config.yaml
n_layer: 16
activation: "silu"
norm_eps: 1e-05
positions: "rope"
tie_embeddings: false
init_std_qkv: 0.0387
init_std_up: 0.0387
lr: 0.00443
beta1: 0.95
beta2: 0.95
weight_decay: 0.17
lr_head: 0.00775
final_lr_fraction: 0.0
batch_tokens: [16384, 32768, 49152]
Each number is 500 + 40 x the weight over the matrix's rms, rounded and kept within 0 to 999. Layers, rows and columns count from 0. Numbers have three digits each.

# down: layer 11 MLP down (transposed), 384x96, rms 0.0838, rows 334-383, columns 0-95
# up: layer 11 MLP up, 384x96, rms 0.0903, rows 335-383, columns 0-95
down334:508481425433577580520521519444502485536467521557592571551419478513523492529532511540517451520468456510480600527531493492524479564524532490433582563450510455501568448457477456518423519462568545542483496514497443526578510572459446541486454468468504501486391500503442456460544462424563560499
up335:561486437550481507501516513528462510450512422529467521518465518436466532486464465586537547523416580462445477482501503453504455491498511522525491506443396543597512534402504521472536485509522499444523514467459532436536476511490521604599510542510557526578555498402545482517506520518503447515
down335:516508455499443471533519452553474447559483575644571560454539554547489487517512541444527524442495409517505501585456563489461456450566433438468479458499565535433495483599564513574469523435512540462501489459543495487468504503469462612518484464552436574459488439502519504516390560425484538567
up336:574550456452509418442445509521462446525540415528513548506565505529527438489447547445515500528503444497448455514482448437474557483469592515508483542388487546535479490472513533521436481481526448415458513533556474462558457480457492550489541491529472475458403549523554402453548492521517474479
down336:520470550492496545552606542417501596514497542518504422439532466481502524479459461512526479534558475578521471529441525489492452426548456563526574551543517499536579557546451500468479454606549463610463478464529504480424534525547466485554561554470541523526518562507532497453463483500527476549
up337:503451508554474445414532516531418504530460477494497467463521590509463502560510458475483510525442503487502503456467530484497467549487496501465493489468537485528482582487467561507473520516516511500535474529494484522469509436494487458503423466548452552563509490516545624446483470436494454504
down337:558486497587474528555521453542514503468561522579471515531539503432518489478510568553465530510546378468439536468450532483508532452498490496534627556483544512498442483490489540560518523466487503460475502509511439496495436537561527465562431457450532544566496465500476523458525439474529472526
up338:467470523538473524534515469509475488435525477463512489508431402490497511531404515526457527539379520506459516510463514451495517471484582507520477493473486498500443505499491567456549525466471547471558464403529503545504501451522560552500572545475526498487454466557447474496517509474529468532
down338:502501542432434483502489509454488495541527562533447559492512566523522519429517529474471467521571503485532501503492604436536562504484496473521516483544447554467541490466524449554500531518533460535478512590551508475474547384510516484433436437533542526487511571494549485512463444573533500498
up339:546525503580541435449520478549466517474505505480504573532472485491479476553558499454480452448502518538541492498440510479545512450474565457483482460513456517437458503447494518558539471489444579494517614545469559510447581468526511427482550518540497463536423456461532583542478526548512484530
down339:534530395498535478473471497540543440523558502478507536486423534553488532507586538507509495424453582549481482556524495492513520414508526558493509532484506528432510475494451522566549473465452467486537525432423507476466553571526555514543462554524554509490475522451416472498513490485534502494
up340:524451515488538475509482445486498545501513477439509508419548543510427478526447431530511428499570486426500477505507538461591486524430515495501490513494480487448507498531519491494486517492436523495439537521501522517555474467534517550561511517515463521483481484515507542575479477441519563518
down340:474501503481516512521551493503478460502547516491482513460579527488507516489469536456470495504465526491488508488465468535458496524474497500483516477592556519494477506493546525496510498499515420457536499543491479509473529453502526496477514552465541507528507510498457499439508497501595563519
up341:549521422534507524556507563555526518558474572485439531495449483497569536481522493482536445547593479499442412474439512372541534546399509530515533526510516555539485505689560523504461527484530476545540487524498456495547566557459519431499572482480549487501458430481488489473489535484464488522
down341:568466427535522530498518480609601484478454551561460443504510511449486523555451525524547581457546474468499444539474533431531535464469472555524501425455531505488441419516495425449504440475546539478502602513551474493483527466486414492461570478548384461492477540585556498459458513592456482520
up342:570514512520507548551468512470496480534599535493491451501505480535518505470409510485494512501478529485498429446574544494432417543487600517576526492523446528538437505439513487520526447446436520526582423463486529515467517440545461452490570531552473549604597443483549486485515506468476554451
down342:442445452498453473521597579535457508543429477519621470521493484475481530460468526545492516503487433565559491555429515405527463432546481491481561526480480497467519431542462528498454520515515396492496543513452504528541521500503502580556469479471544582545554530453508543539462528491516543551
up343:449501479510541550491455462487480501473400485526464525499504467511508531600431544495507505518527545483440450482553451570514474466478466590528480523520507431505471447420560525512592480411505452477532504541538484492488517488558506491504512424508536491504488459410527524420617413454564555436
down343:496503529482472537470433510460554450454474494468485463511473521515480498461557438496390458500475577543505579436508496436595481521521536544487397504472491466447560532533523488430445518512507517520494506410516430548521518447504563505521451557572491507486459523462450526502551501523502504487
up344:499513487465532547530491494533493492538531514482477517569466567512564469513466494542516551449525520519441536483472461466490496498491505475518478525436494490565527486497534560464458519529444493490539485500495537470479488518540554467467535461572480499473538448517449532529461479488492544470
down344:447466575452436501536505517540528551429488531420479516463491542568484545461532466509499521534485445517570508526529510515537485473471501450447536518561502563491506488488405499495515484537452498543492571488519490489532523389484444526523484525463544538496484510519485468502531521497511454556
up345:510503502497496517505490499509482504502494490515480513507505494491502488513502508496495514505498492512497482495505510488485508505518508495513507510491503499512493503497519499511490495502490497496508493487508499495502492498501510502504516497505495495494501492497502508504501503488485492496
down345:507499494489501508493508506496505495492489496497506504503492490503500504504501500492495513491518501502499504511508498502495507509501493496497501494505513489493499501504485489493491500504508492511501493520493497507502495505487496501497501505503500502501494496502503492502511494509495496492
up346:426452497556444523483540402506492566475444553608484470498532580465616541547498508531484344462534451564607474566599488548459479504380541471521491468555486525425523567587452496606628454482535509631440532543492459632518500576511412514476513381445513502449504549529449485505487499405552517478
down346:535521536524515512554501421487536480485639577557538538593548563503549484497571470584473448482444427551464434454433441504481461496595607531461479433397446529493554517516468526528428472465505458590389457404527503547419570467424538616526532493594560477537573444525412483507482426463563508560
up347:476503469480559501552536498503520514494493493489536485505509497464515482482520467531495530478425506529522470501519496429478507527510490444566443499511462519446550497521504553485486485479468543508471447490508596465490496494501557508548531506522507538489484491557496499516557466527523544508
down347:460466516486474526479481550522527459505509547497506491448557527526459517432433528422509459507572514517518506498516494555471520500472523506473492504506523437446507520489481494469432539521528462472494521534487501515536477469512517535488460473472502461464508504509504477510426494529481511465
up348:496501487505495504508489493512504505495499495502493502501508502482501505512502497507499505502486500501502493501510503493495495502499507502505499497495495504506495505500505504507499502500497499497508500491495501493500498507505499514508505503510502501493495491498505506498503497496502490496
down348:508502498496503501498504504495511491493499500499509500499496496504493502502495500491497505504514497499492502505508499501510496509500497496498506494501505494496501493495492496496497504504500492508509494502501494512499501501496495491497501500497510508498500511497501502497506498503505494492
up349:535524479419511523473473532506511499491572502564430495522493444532434466458446504435408559580535448481593494472400477453482481533546488528536472396552483588586462473489538529560477464493473477463473472432475560448486444496540503570557472538549498484510421475495509511477490493533509468582
down349:394494556547548523488527483546513515474509454513451507524608504437503554542503476462498444413487519471515487456505450511438464506458490469496429543332519468531535493493555549503457353492493608491465424500370419481538457539532545514546587421509474492511501465519495461506480561428426486483
up350:510479448528495534473505495502457554551502515531526559517573503471522514535545483581482498475466519550542407443475514524531475429535440468464527494500543556455477501499434587535482440458479569504484433571565490479441419512534426465510488431396525592516470529573459505598509511533484523537
down350:549504471486485452607511507538603493475502566503482493546471470502503490511581491505449454398462440514526520497496574457518493424452520502555556451442431522458451505471527485494477434524514455543459426472364567483449488521539518493494446455490482573486433488480631451585440500583588467576
up351:503499498495497504504487495511495503488495492507496502508506507492502499505500499505497501503493497494499495493509506498494497500505504501499500502495499503505498503494507496506500495496498496493504498498499501499500493499504504497502498496505498493503498492499500501496499499495493496498
down351:499503497497504496502507506497505492495500495503505501497499499504498503502503503492501504501504503501498504506507494499506499505500501496498502495502506494500500497498491497494497500500499492507500495499495498498502509499493497500497499502497501507497498506498497497501507498503501501496
up352:541508478450510470507509457514546491528428438417510469539487488502491565494519541511488568452366559367458440476475452505558476525419494408572472490505455579562450483451510470515507506469541513501552492393548467513451475550598489516526458536525524460574479530535492553486534483520471428467
down352:474482546525500577552489500480437541521512546554518534427481493564534498551464508504523478526593458555429576565438538559399554510578546523529530435492466472443531427586481562493492497522497475551490443560429503517478500483433391500490499493476438571428475471525486457490487543563437539486
up353:561465462480526485507500424533444507553401503511487538491410492454502477556455406560455482456467553449493460436462499514498412496586506525448530499504445529465484438480537529502482523427422505467482532543421491612561496485456505448501471473487531463488464521544585515547516501486576488486
down353:487582490465493536409507468493439466507527468444522543446502440544457538418560496553578575489604506494544531470504477575549482445564513516489481499447457493516468467506557526415542510508446514463466530479541518486543562577541582531543502538500470555512486526512453492444480525438495432418
up354:543561501461489535485490545537499543505461518503496573482429510500521480514559423573514621473446464525471478525401437535529477433533502438572483565391444606452544515587476489549521505448555542552562425489506458535451464510473515480535559444501422478559521511452439541504580493460459470507
down354:545556517493503522493413479483465520503454540535427465586391472408548430576541444541569520552470447460531346552497501506594434451473528508563508489393422568468570519510464460571553487497520584519477501534466471453479391513500523467507584485587531483512592432518451460580479541460439449470
up355:511524445508538508541485523496488498480548493498510479514498458513534549504470462499503552411465524493414476442497566474464567478612430546546507462469462518487536530469594456504477477491538552511562409481428443479440519502470479468501529493538479466479541486535516540504550509431445553549
down355:480436423504465550408548548452534477482481531475495483562490468512513506496457464510483525522497460593419483509475432466502520442505534508456497482486434488506505559517448566530473500439551546591482483546455543562508502462551550540503475553493515499476460506493526533458451494426499551426
up356:481570510489430481501525430536529519540451453442467527578573520548521547546530505543439509506539555427455442477499550529491478462473502510535554529496470499487562480457505513518547564532454481410434595443511571458461471434463536493424630532489425549476449540554511529468495495473488413529
down356:495500532444572535466534489427496478515554522530490495484529598488547508519479511511534546483499566483375467481455584518490477579509500491498563463506470525543490466629486506448582519514436500444513448460495562454421513504474518437470541544487449573479458527479429480476479532466626497467
up357:581506539486545487560563465491447542493516631495481501510567441425561571519579502555422516442482517411529526490496566523468463533508590539567577428520463559488564442509450463496404442551464476483522495484435450560519423541538475440450530559511428529481538470473516449484576532581538361540
down357:469511445543458483470479500497529435474410551476472484492473479422495495590477535422511525499509445530450490547392465476468428527583567435491471562492511541515415473504501456544532449518458521487499523562382562446517550448545562541572469462528475548505495434443461474529542569417492470428
up358:531548429500415562533524492506508561481494441530494532544510442484521487445417488452503409472501476609411449522492520493443470408496438493526556547561539498405523537465401519500454527555469516485565484523474486538585514453459526577477438471500476446461436421439554510485517444474519480441
down358:511607507594531460522531434494500440508532505584559496452515506461484555530509491501500515537548431466410586483540434478550529456576421442520491536475471512513498429495493542458466516542473552534598460539446491456467449483499432479523469523485454446533538509444517518564460576501482474459
up359:460509530491515518533502540508496536582530448499455504529502481526465537498459524523480477470509585518462515511457494482470495487552523500541591522522423500543480458465475587502490528519525522478524629513555512474519518542561525480485530494516409506556505532510560518519476547450531465516
down359:515484584514499475497487439493469436462493509560479474480544505498457469490447506487512423518527528427480470520484506532459538547498479503479504528532481480560454541496549477539570474481488499419477525497525508530497527411493582537432516528487517467504419485446423494471536496496500478448
up360:560539409497497539528487419464491541524548587528529480501477542455473520535465479518444451511417512423527499492541544521496520454548523477486535657502505469489459485478573552534474468513520491495525468446545507487363494447522433486521521485471552512635555503454546439490464570442468560438
down360:522421537513484506555520525556469578545473437506575534485471475445543531519514545595503478585466471450491480530487554482461508545428526483506474457525511574520580514467544509499521527464535434484560506493437512496490521531461508506502548578454489554440546543573537543454523415506526530540
up361:478470447498499607474563540554445528563452545531504470508393356501446497536509516460519525526451474533533551441510543450435533584484598505507467465481479517599512439480499523467506550469499526449495458524417496513545511524507534549509561557531403558496485495526536507480538418489523495528
down361:569500545494585460486558492461441602495504535525545475588579517407537456562568514400471451533458508498427498571493434573584555491507520515485464462487479515468516528504418414536483471523422567461405511443559524507456496471460464503453525489564541488457469481490449495511531468494505480491
up362:499490487520566515529529576470506567580480448530491513504472418500470519486497470492456491551458431493495471496441519515489428497508518517482505480459493510425434536517499530525529446531492516534475497544487517493527561550541439532511581463542459492570494498511417545559478517479535469481
down362:515549506464490445488496524437499523494541516563435572494468512545523478530505541516536491500539497568512492533513495473487466586519465526465519508549478489522510516488528453497463443505451511497557467519523525501512480477538520503499464496525528527474529530536493516491518560557452525452
up363:497490482493498496482478493511503509507497495510487507510514514479500491509487503497505503506494485503497495491515500501479491496507501504493498501498504505510498500510505495515495501501511500483507507490507496502504483501509505514503504499505491491502494490500498513491498510493500490489
down363:508495491497503498508506511492514495501501488492511501500494491503492510493506493480499505497508494508498515508505492496511491509509510493491498499504504497499503499499484492485508497512501483519502486504500500501497497500499496500493491506501490511499500510495496499508504506505512493492
up364:515494515506493422556458444526504516485557543487461513545485497476570513563460436530471468517502480491560543516485503423471477489566503573476454483479589453532539478514463473568523534500542548533475473542472474530507528423496442537532501459549488460537476541554506469434508455472457541437
down364:461484459474523447502436534491474500499511452509540574497531503497532435481534549519464518458453508528485529460487486541535544520572460435465458570520462478546499500459522492497503519472519505486502523436593451455514460472572558520446497491531557509470575444428550459582491504552500447518
up365:488440413471511550477545489542500515447504467490523580502388457493517530555525581454443535479500532544502444474440533497468496517465523544491480524472510474525518505529522556477455496514517491489506538465460492518418479516558474520519549531546478482495496529572520470477471471453539519562
down365:536559567484527485504509546486471426462538529493549501483554556514480451420484440444465486515486540495550484580560392551420525505504521497479529471494453544504461476376457494499519574488449553525491558500522457524518508495450492540472490514500532475495533548477511514501556493553515446380
up366:503486513561636497588504510511399512600457433507502454465571446489543528469472558524447464472480454497387476569451541502508374473509537553545446428469454521497501605483570451454472475520536503494486484474416490517603551562495468526520456527570460487449527467514487492524529557551404495531
down366:454512518536560536497486456494457479506501476493513482484541612502538497486477540563500468524471415456532454497499474500505432465548591508510568514434444541466515466487544469504530492538522515496522465507410488443491559493490511501543491491570553516469606502518393465542475550498379484548
up367:514518537503540523583494480515477471515539530503482436496541504409474501444540440447484454442384487469515465481472503437539501505465486598539474608558512491506453532501501521534537460404476549537500470443448508530486508482533482522459533484537402561474513525474512460550483423486550473481
down367:413484503448523585543506462507462480454503513512479530500521553495575434486497479471467468530489435466507433455573510553478505533496468520487540461465461470555501465446534468449482537579412562511384516526575500502472528503545511443493453381493414518524501475428507468520526505546514421504
up368:467496475501434530560564538500502572600539461564531471460537478477521470604553465398508504489532501514539467564514554522498524537536455507517493524449547498376497447509537480534410462484496537514549585411459512496520487477460533535513491475555471510456549439425549562523475515517540519451
down368:468479474543526514489580472424460423579500499476557542465432500496500528555554489482492531469563483539521555604455483529500471509443427654545498484467501446441552508510492504535465495496490561484458464517473444550439548513428499472543473525595538456409487491507549495512505535487460522479
up369:494469464481526509484547558517482502533483498487466492474453527494397463521598491563547524504502446469470523479480588492490473508546486554511540474409458499548512568476465563514578464510501545443500551478532558451477505447509578534523434447496460423430439487541483468508522537463490458438
down369:569478476472571468449528523499510474497546475440566489455477489398586512531406511500531495544497477540472523454530503590443514524540516525486490437504547508459489541555544438494480588497508506568522493424514505544492491527526519516468431491550573449400467467557491501481504535469452488541
up370:443482467443469497483493557552458522505422584440488485434651471525533552472472514569517499504512458526549478517531464526492436427496580454478537445441429559532464529500501488524470536590490530539557490469565532504526529447570440452493453489426474513447498478485543518502552559511479535452
down370:450518525549464532500485417445528489487533455480523467516531474459466483488475487527464542478498518491425469574520452465500483550496475579475524468596493474488530485598433480446500510589533470551521508509482574454540508535515552516403476463539508554524461465479502507515599463514519516483
up371:533524498518488551510521483492479503532510439539401476550470517487528490491443487462485526491524462450448523511500529416466498515504474439505507479550491542500479531502472444466501512488534439511497538498481508579455470449512456481485467484552413512441534522528531525478560527498463499496
down371:490474461525541479512543529572535566506486488457444624498477478464513488564560472514467482446494549471560479494459479506482518434551516551496553467463495440485548517567554531514505505456454470471530519479558485430508463556529580515481484435466488528511466505453475441518480457442502545455
up372:509529430480530549462515481587476564523499546580520507516522487483428486547436474446547539417497515509509499470557438480497516533581450463488442593521526456463407542509578450511478530469480494419457431517487532501532521552507521534500519494505467470541444493565536408378486515451510496493
down372:442493490499466471515468519521502475516550505563516459427501497431488526491586516537493537412397506469504496545589560467529561507448462507505511516483518540467576551505556508448478483575486496485559488484492535485527493388484465504518463569487485483533474531544456535525534511453578577545
up373:487450530488524522459490455531520565477578577572546503548469537502472569549557460484479481484532482489552494395488449523516538453568451523445524568509444491476530483538494575552581538496529492435484422555484469537455450534558507506506575424586520455553487507521501540459448444491465574526
down373:509507496515516455473543483442428554559486490518506455512538545527508472440532552579511530481555506519496472571377542436513582448524519488541523485455483503504470505532560426531438478524501514497556492447529513399553506573608491507515517525569565574504562449499590436484552469568461522556
up374:470496482524522533552523555469463490458450496527559543516509498555520576535546547508490476488452446405566462464594492469468549497534529524540524522519481500484534504500533492545542506495470491518447530506544445516468509498539530446545500460468480473471613535500496466445583553447459517496
down374:556477504440446489526491515528544555555465487528497452483497493481443528436470491510494481531537569522476525431480553478502508485513520551487518473471534516482422488564500542515583497462471487491557540480469473411507571534496510461468514494518512537540465529477581524486464446511527463542
up375:553556466515483434515467502556402525671460533510533567511522548450522524469547457458475488509475485555525543538526427500482558488480472484576435477493523523417493556551546403528482447460477527484517563500578575508440543492421523458502510489484434544516512468444455579471572432459513450509
down375:437489594584520564531485553547536499382531587492467436493398518608463518570511539533510466538574463473470432505577514528501470547604532538502486445493511493499515385506450514561473509491568485525460479590395516492549432531520519565527483499461526467493526477516542553506425544496465530489
up376:530531497492517500482463524496519499529556545599479510474504485483499502518511488575464535470506524540451497516521497485542456449503508500529505530470536517495469497453546475553472493544451519471467573498477488483528460552508555503482552470474509492472533472511510446481525506516532530485
down376:528520521479519518490499555465548462455503524471557549489482482534506488525494479486472501504465500529481467495539536510565526534537480560496491483533531485502511501492488550434510502477460476524492470520538508503488527519453511503518485568509527507548471558516498526507500538521500496500
up377:476492492516493595457495509492470555566606486569453513510496448486452552492447530436517541492499451517437532506564603490490508478529555482429465521480518628593509429481547477504487526552539551528513458534456398440517423477578496532553508427495478542539458532541542576546507558563572538494
down377:511474576505506548448465473566507522519499573425465533518482471381477498500460419460517478578467446480478518465512495562380417509486575501519505504486483524455492543529499561446566497565406483514551506530488528482489500575515471519470507554419488502435475513589410514490580467483417503532
up378:552599462517544552530500508541512504467548501437551490493448424460546510460543446512484549522487454459500451492421498519505570572522552516494453494477467507541434480385518543527487491470485508497564539443509510400403507487512530553560552497505554457436440520507480496475454464420511531527
down378:417467520447465456454521396507430483512449468603473535493593590478548518598461523517515491469583426455440548499428534459490429404490472493504537509584439582482549535527496471548511448546477515448459494559457437465549500471475495542573515485504471444549437455514419519534475479530467523447
up379:634503468496513563459541515493473469570426497469444505474535562473498575460398525476510428509541534465504462389437499473485478527463603551507536456418444468512527500541473511463520512514522537470517525506456455473519488604427551534453499433542485469438538468528493427469466441489451451492
down379:531474551530508431560560395439491487501488479512552525487424556496514473512527462428485455486478513467470422489487523529529456492460505553483522528508525506508466458459506569545400553563531446517473530473493490451462449449534489440482508596557525515455445533528485527533520622567573462536
up380:515425492481574510482441637500471522498497480506509436483497458508625572511477460516487518548481498486507528533515532500469509504591586484511564484534511515520521527506507544523495474554399488507536466535522518573531451454521505501554482538482466505487493517470512536506491454486443421542
down380:471575448473506504507523462562469493526551455433511469510525478437501472441492518466547541544524528492438570518511524538530565486433474485456444481525556537483395497494464479465503544520505493492453517497549499585529563517490505459489478495454570465510541499480513489500462542477533441535
up381:443484447479466450588457474503449486517463528522368471496423462447487502474476457424473604490512566541540434420462415609542547533453395400524495501430391485597440454522477540558487563505573501550483441583461621472484429493513531455498505497573464502494498469472572537484513591549528615527
down381:527507525496547554459489482473519570558545392570615478548636482465525476545547474564544515501515455503485458517570571516448478472580544472532480471477523568373485541483518467478475436426438531481518506525530443544497541487448439517474515496476503444498479405544481509522482472464557444527
up382:493498487432468491466369439490441518517483489432452501506529558476495455480597433524513420482500456478504530482566535510544492517549441529584627501470464521456487493485480449592468562467576582443499503533527535590458449438557493550531434509468549560579501492494497492423554503499441523474
down382:553549530451560503531501560639477562523438469546468442526507558485493510420556535530509489511491537511530517470542474521497542508512528511494416468430527516433452538479602530469447537479560429411550438571491526556480469526397455503504561456401505481503552542487467491573468526506458498540
up383:508590557533537518474580516506498564512495516466500490556475469445456539564523502521476495539537431509513538539492543485444543546470491561537543574462560512467497503539445443519500502485500486519583435537496437547492503408539461403581480442537477515459510477538477546497553455513442499480
down383:440526483479479476440534481464488384553488567555536541504438474582477461505436485423492503414451483469508506584418459558500408483509499456508544477466495504519558532505476512492453475463479547512441498542503438446468500515459513543456510488496545518494568522513518533505588553499547453566